Weights of a small GPT-style language model, trained from scratch on English Wikipedia: 781M tokens.
Each number is 200 + 20 x the weight over its row's rms, rounded and kept within 0 to 999. Layers, rows and columns count from 0. The size before them is the row's rms in percent of the matrix's.

# down: layer 4 MLP down (transposed), 1536x384, rms 0.0561, rows 326-350, columns 128-191
# up: layer 4 MLP up, 1536x384, rms 0.0645, rows 327-350, columns 128-191
down326,106,202,152,206,170,225,209,222,221,194,224,189,208,180,202,212,174,210,158,189,209,162,199,213,199,201,212,245,209,172,186,208,212,244,241,189,201,169,202,205,213,196,150,201,220,184,214,218,166,211,209,198,203,185,205,214,197,178,203,243,236,173,215,203,183
up327,095,249,208,179,217,204,216,208,196,208,198,201,193,215,222,219,231,183,174,197,231,188,236,191,228,184,174,198,214,205,225,205,221,165,188,226,214,188,175,195,212,211,208,192,206,210,207,194,223,217,214,164,170,199,215,208,199,187,195,194,230,182,211,185,178
down327,094,191,217,196,162,175,186,201,214,204,169,204,198,214,213,203,182,189,228,198,177,212,218,179,175,180,206,206,204,184,143,178,232,211,200,193,217,160,185,177,204,219,163,172,188,180,159,208,209,192,207,257,206,180,185,200,166,192,195,205,207,173,161,203,215
up328,083,163,210,204,180,194,209,227,221,224,233,224,222,184,234,192,179,217,221,182,215,215,237,203,189,200,224,192,218,208,197,154,227,183,213,239,191,200,183,198,197,201,161,198,235,191,219,181,189,174,195,191,206,189,165,217,176,184,173,221,192,196,174,173,197
down328,086,197,216,173,216,211,218,164,156,179,183,170,197,205,209,223,205,217,166,196,208,230,220,182,191,190,195,178,221,176,221,224,184,241,172,202,190,217,206,245,205,205,198,268,190,197,181,231,188,227,177,191,201,206,209,162,205,207,243,212,215,200,199,214,167
up329,087,191,213,159,188,196,205,200,201,214,213,216,228,192,213,203,187,218,224,224,190,202,191,195,200,196,205,222,259,166,238,219,175,144,193,208,187,203,214,221,198,181,179,214,231,195,220,165,171,215,211,152,177,178,183,224,206,211,178,181,210,189,176,195,223
down329,097,204,223,193,212,209,207,186,192,210,220,210,205,174,212,178,192,152,177,175,211,188,195,192,230,258,202,183,182,227,208,188,221,220,186,200,207,170,202,177,188,234,212,206,187,212,171,213,198,181,199,213,189,211,214,186,134,200,183,194,205,199,191,207,195
up330,103,229,221,168,183,199,206,173,198,215,185,212,227,190,206,214,199,191,212,216,202,219,198,196,174,203,224,182,221,185,220,186,213,199,160,227,195,186,155,223,197,156,201,193,201,221,205,191,196,215,230,167,191,239,186,174,183,218,211,206,193,203,197,205,186
down330,103,220,215,198,205,197,206,214,200,194,180,173,202,210,205,183,196,207,225,203,187,181,216,187,203,202,230,189,196,226,194,204,215,226,186,213,218,223,201,194,230,189,205,171,184,154,190,226,234,190,217,217,207,213,176,207,212,203,214,198,180,231,204,212,217
up331,092,217,181,228,193,207,220,191,183,212,214,196,187,207,194,185,208,200,194,194,202,200,179,195,192,218,207,169,181,186,216,206,202,195,173,174,207,236,187,199,218,200,211,214,190,219,205,200,219,219,187,209,216,207,210,175,231,215,206,188,198,219,218,213,195
down331,093,207,194,232,173,206,223,225,218,197,201,186,202,238,177,213,214,224,201,218,185,168,179,191,179,189,204,202,188,203,202,205,264,236,186,190,168,183,170,189,236,194,203,196,205,225,234,210,246,202,200,198,290,174,236,201,170,200,227,190,230,190,207,206,215
up332,098,225,184,194,182,188,198,221,163,208,202,194,226,215,199,191,197,210,213,212,213,218,207,196,194,164,237,189,176,206,213,194,200,174,215,198,234,228,188,192,227,202,154,214,199,187,191,197,197,218,222,178,201,204,222,199,206,167,197,208,200,171,188,216,218
down332,105,216,173,204,204,207,189,193,194,201,173,169,197,197,208,192,194,221,186,206,245,200,214,243,198,192,180,195,205,254,207,193,215,204,198,139,203,255,192,211,195,220,171,227,209,222,202,190,196,187,195,207,187,212,216,240,177,195,209,186,207,204,200,218,198
up333,094,176,211,226,234,207,224,196,183,239,209,181,227,189,210,207,188,171,195,229,211,189,174,202,201,197,160,183,224,207,222,199,169,208,180,223,189,211,214,215,234,183,211,206,176,201,198,211,196,210,208,202,214,211,183,195,198,167,176,212,209,172,218,194,124
down333,093,260,196,170,166,178,208,200,200,190,180,215,177,219,176,187,176,167,178,191,184,181,242,205,206,187,237,235,203,190,219,221,197,218,211,215,225,197,201,161,164,199,194,186,209,181,164,191,204,182,198,182,203,173,197,198,168,201,193,210,185,204,209,218,226
up334,100,190,233,199,240,228,209,200,205,207,222,193,224,230,224,218,218,182,210,216,228,222,201,213,215,219,200,204,189,184,213,237,177,213,181,144,182,227,206,210,219,207,205,192,181,197,200,220,164,245,218,181,189,174,209,170,185,190,182,171,215,205,206,219,184
down334,104,218,169,248,180,165,179,199,206,237,213,232,199,185,160,192,205,201,187,188,179,215,189,189,195,192,213,220,213,200,229,185,178,187,213,223,178,208,195,238,179,211,202,152,205,217,188,178,210,219,216,254,191,244,165,206,194,170,219,192,192,181,226,189,202
up335,092,215,177,167,188,189,188,203,184,199,199,233,191,216,197,239,215,175,203,212,204,192,186,177,225,245,235,208,205,230,190,178,234,192,218,212,253,213,194,180,226,183,190,172,214,216,169,189,219,186,192,187,167,197,178,194,187,141,184,196,183,213,211,187,172
down335,083,228,213,222,221,211,194,185,197,209,207,155,161,181,176,209,206,194,195,188,247,206,209,190,215,187,198,226,190,193,242,181,185,183,198,153,166,223,190,211,206,158,187,213,199,172,227,178,199,192,225,236,207,219,198,186,207,227,220,151,189,200,221,227,221
up336,096,253,218,176,198,164,185,174,217,198,230,186,210,203,215,179,192,200,171,196,206,209,200,218,196,208,192,204,228,183,232,225,207,189,166,206,214,204,214,203,199,191,195,165,229,197,200,162,185,178,210,215,211,170,202,182,209,209,196,159,176,198,200,197,210
down336,097,220,212,215,171,203,191,191,200,191,229,172,203,192,199,226,249,180,192,218,199,197,181,231,219,200,192,226,191,218,188,184,196,231,182,200,203,187,177,212,230,204,180,204,200,226,209,208,220,178,174,194,223,244,186,185,215,182,209,209,220,195,216,198,206
up337,089,176,226,201,204,169,225,199,186,233,227,215,211,183,213,218,211,183,209,220,176,198,215,213,205,234,193,195,224,187,191,196,199,191,201,182,203,207,208,215,196,182,192,179,189,193,200,176,184,195,212,176,214,198,188,197,209,207,208,220,184,191,203,186,161
down337,093,163,214,194,207,173,191,203,181,191,237,184,186,208,179,200,182,247,229,202,201,193,184,195,186,235,212,185,181,228,200,216,185,218,218,182,173,206,181,236,166,206,226,221,210,226,240,196,207,195,186,194,243,176,183,205,205,195,222,195,174,194,229,199,199
up338,096,190,187,198,207,191,173,180,239,256,214,208,201,214,242,220,193,213,194,215,207,241,178,214,196,235,215,226,236,215,193,181,190,188,190,201,195,229,186,167,244,177,230,183,200,200,217,189,236,187,202,216,182,201,162,195,189,210,161,235,209,193,201,216,189
down338,102,164,189,221,204,180,189,178,145,196,208,177,183,201,184,194,178,177,203,221,249,190,229,187,229,156,199,196,198,194,209,254,207,213,194,196,189,188,210,219,203,208,205,188,174,199,199,186,212,217,226,197,211,175,203,171,178,199,193,219,237,177,166,187,201
up339,113,226,215,173,188,222,238,198,160,220,190,188,206,197,199,201,180,171,179,210,206,196,183,203,178,242,198,208,178,241,181,179,188,209,190,204,230,198,205,233,212,206,192,177,173,182,189,212,212,196,204,213,180,161,200,208,249,187,201,214,210,172,183,203,178
down339,107,181,232,195,221,214,198,216,174,191,202,198,195,203,190,188,193,198,232,225,167,213,220,185,191,182,188,202,197,234,206,207,204,177,187,203,227,183,202,234,205,245,231,169,200,187,201,188,189,191,205,222,229,204,217,224,132,187,216,212,181,250,161,202,183
up340,100,183,177,217,200,188,169,209,188,192,219,163,209,192,198,205,201,164,179,197,214,207,176,193,185,212,181,204,206,191,194,198,189,198,175,199,196,209,202,215,195,163,201,162,202,203,189,174,199,236,230,187,191,181,196,198,188,188,230,197,170,197,200,210,172
down340,091,228,216,216,186,195,230,186,222,203,208,224,181,192,223,212,226,217,237,202,178,207,227,202,180,181,205,197,203,213,229,203,209,195,226,204,198,183,220,193,193,224,221,228,205,192,205,214,200,208,202,179,206,192,220,188,194,182,159,192,238,218,181,219,225
up341,101,220,264,221,210,215,238,178,214,218,199,218,196,236,189,183,206,212,172,198,241,190,195,205,176,177,232,192,195,186,202,182,201,217,177,215,197,235,143,219,246,203,204,190,241,164,205,198,180,188,214,218,225,184,207,184,203,176,177,193,197,175,161,170,178
down341,106,221,185,168,250,206,234,205,232,184,194,192,190,222,184,220,222,215,199,222,176,194,207,191,183,215,227,210,236,206,190,176,206,185,180,243,187,218,186,176,205,217,232,225,197,195,181,193,176,183,190,181,177,201,208,223,196,213,207,195,187,216,199,187,200
up342,079,202,220,212,220,195,229,209,199,174,191,174,187,179,189,211,194,184,179,218,187,203,191,174,219,207,191,209,199,250,188,192,230,197,221,161,199,196,165,212,192,206,199,220,175,185,189,213,229,231,232,180,201,255,193,193,214,174,240,229,182,206,194,207,187
down342,083,203,164,163,204,183,201,213,176,225,194,214,234,178,201,178,195,209,194,223,187,222,197,238,186,175,166,207,248,175,207,203,195,187,217,220,182,240,207,166,185,204,227,199,225,203,201,174,199,155,177,195,207,160,189,177,170,192,178,215,191,177,185,194,206
up343,098,184,204,167,157,187,195,209,179,194,222,181,215,192,168,218,202,214,167,182,202,179,155,223,205,197,185,190,191,174,234,202,217,152,189,193,238,215,212,183,184,194,200,157,226,211,188,197,180,199,216,202,217,205,166,180,181,203,187,228,203,201,210,185,181
down343,103,211,161,214,211,211,205,187,177,228,176,199,226,197,196,166,193,235,207,199,225,176,198,197,182,171,148,179,190,212,210,209,225,221,219,184,220,214,211,193,188,215,190,192,193,202,221,194,190,216,187,216,152,205,194,218,186,169,200,210,211,230,206,187,179
up344,093,209,214,165,226,169,248,182,188,217,209,188,204,185,207,224,181,178,198,206,196,206,199,204,201,234,195,191,235,206,206,199,170,178,162,194,203,200,189,168,205,209,207,211,196,202,195,217,223,226,229,174,185,219,201,187,190,208,193,208,213,193,219,209,199
down344,099,214,237,241,210,197,201,198,191,207,217,185,189,216,173,180,191,175,208,198,216,162,202,171,217,225,205,200,222,215,165,204,180,204,193,206,183,183,183,199,220,215,203,185,196,199,213,169,222,200,211,144,196,199,219,194,232,196,198,219,186,214,245,214,199
up345,087,219,222,191,168,198,197,216,189,215,195,205,231,185,231,208,203,178,211,213,214,196,226,211,194,198,228,188,189,191,191,186,208,170,196,192,211,213,157,171,178,225,200,199,201,191,202,214,221,207,204,156,199,219,142,195,202,201,227,211,210,187,191,213,167
down345,091,205,190,193,187,197,179,199,202,177,177,222,166,211,172,200,204,195,214,186,200,186,183,232,181,225,210,193,213,189,204,166,184,194,194,180,180,187,153,170,153,180,181,211,214,226,149,204,222,188,184,163,235,220,193,236,194,232,195,209,212,217,193,168,180
up346,098,197,179,221,160,192,175,209,203,227,206,200,183,218,234,220,207,202,206,194,230,230,178,208,202,195,226,222,263,226,201,206,159,167,195,184,190,224,209,217,223,161,216,178,197,221,216,160,212,211,186,202,175,213,185,189,179,219,173,228,188,199,180,205,184
down346,103,164,197,208,243,193,207,170,163,234,197,212,198,214,192,205,180,184,211,175,187,170,213,184,197,179,165,207,229,196,178,206,237,235,198,192,168,183,181,202,175,216,209,209,171,215,201,184,179,185,212,215,194,187,180,197,228,257,203,234,251,219,202,204,229
up347,098,195,194,188,169,210,183,171,211,199,182,181,209,201,194,184,217,172,215,202,204,193,223,176,202,204,207,200,188,215,204,222,225,198,184,186,210,248,195,174,279,191,232,208,201,211,202,203,187,223,227,179,185,238,190,200,161,196,197,239,188,165,163,259,183
down347,083,203,199,210,205,177,230,195,216,210,185,192,199,205,183,205,199,202,197,186,196,199,177,213,185,204,209,213,194,170,213,201,187,218,172,193,186,198,231,179,197,213,208,206,188,193,194,202,194,172,188,206,159,182,215,230,270,160,207,178,200,215,203,162,227
up348,092,203,250,177,194,207,185,205,193,217,215,188,218,211,191,213,207,215,213,196,188,176,173,235,182,208,217,198,177,199,196,224,209,176,204,186,187,211,147,235,200,158,179,178,196,200,200,164,189,203,217,201,211,241,190,212,222,173,185,227,175,205,203,192,152
down348,097,201,203,176,182,200,204,198,226,208,178,210,184,203,159,197,190,213,230,226,219,239,231,200,195,182,194,195,207,202,192,185,232,189,249,192,223,185,202,195,190,220,175,230,215,177,219,195,195,200,212,211,260,200,217,215,163,173,203,203,209,197,216,227,200
up349,103,181,199,199,209,222,229,186,207,186,191,197,189,204,194,190,198,192,184,221,168,212,204,229,178,231,187,177,187,193,220,199,206,168,192,157,216,194,187,178,198,195,237,189,198,175,211,201,219,174,190,212,177,196,172,175,241,172,211,195,194,187,196,201,203
down349,099,209,203,179,196,197,216,188,175,201,242,209,216,197,219,172,213,219,222,206,203,197,198,208,220,197,232,216,187,197,195,228,201,186,193,216,165,197,209,238,192,219,180,188,214,171,237,162,206,226,202,201,200,194,195,206,206,257,176,205,219,222,213,218,235
up350,103,257,224,174,200,201,200,185,191,198,195,234,188,233,216,210,191,217,168,205,185,191,195,196,184,174,212,194,180,204,209,187,210,181,196,207,201,185,192,170,175,168,164,206,205,160,195,188,182,182,216,212,202,191,199,200,188,184,212,199,164,155,208,189,202
down350,103,194,198,186,194,193,204,182,203,195,206,189,193,203,191,200,189,232,212,210,170,189,216,190,189,214,158,205,213,174,189,180,233,216,202,221,192,158,214,169,172,220,172,211,206,177,169,182,224,189,230,203,193,218,210,197,199,220,212,185,209,177,159,192,195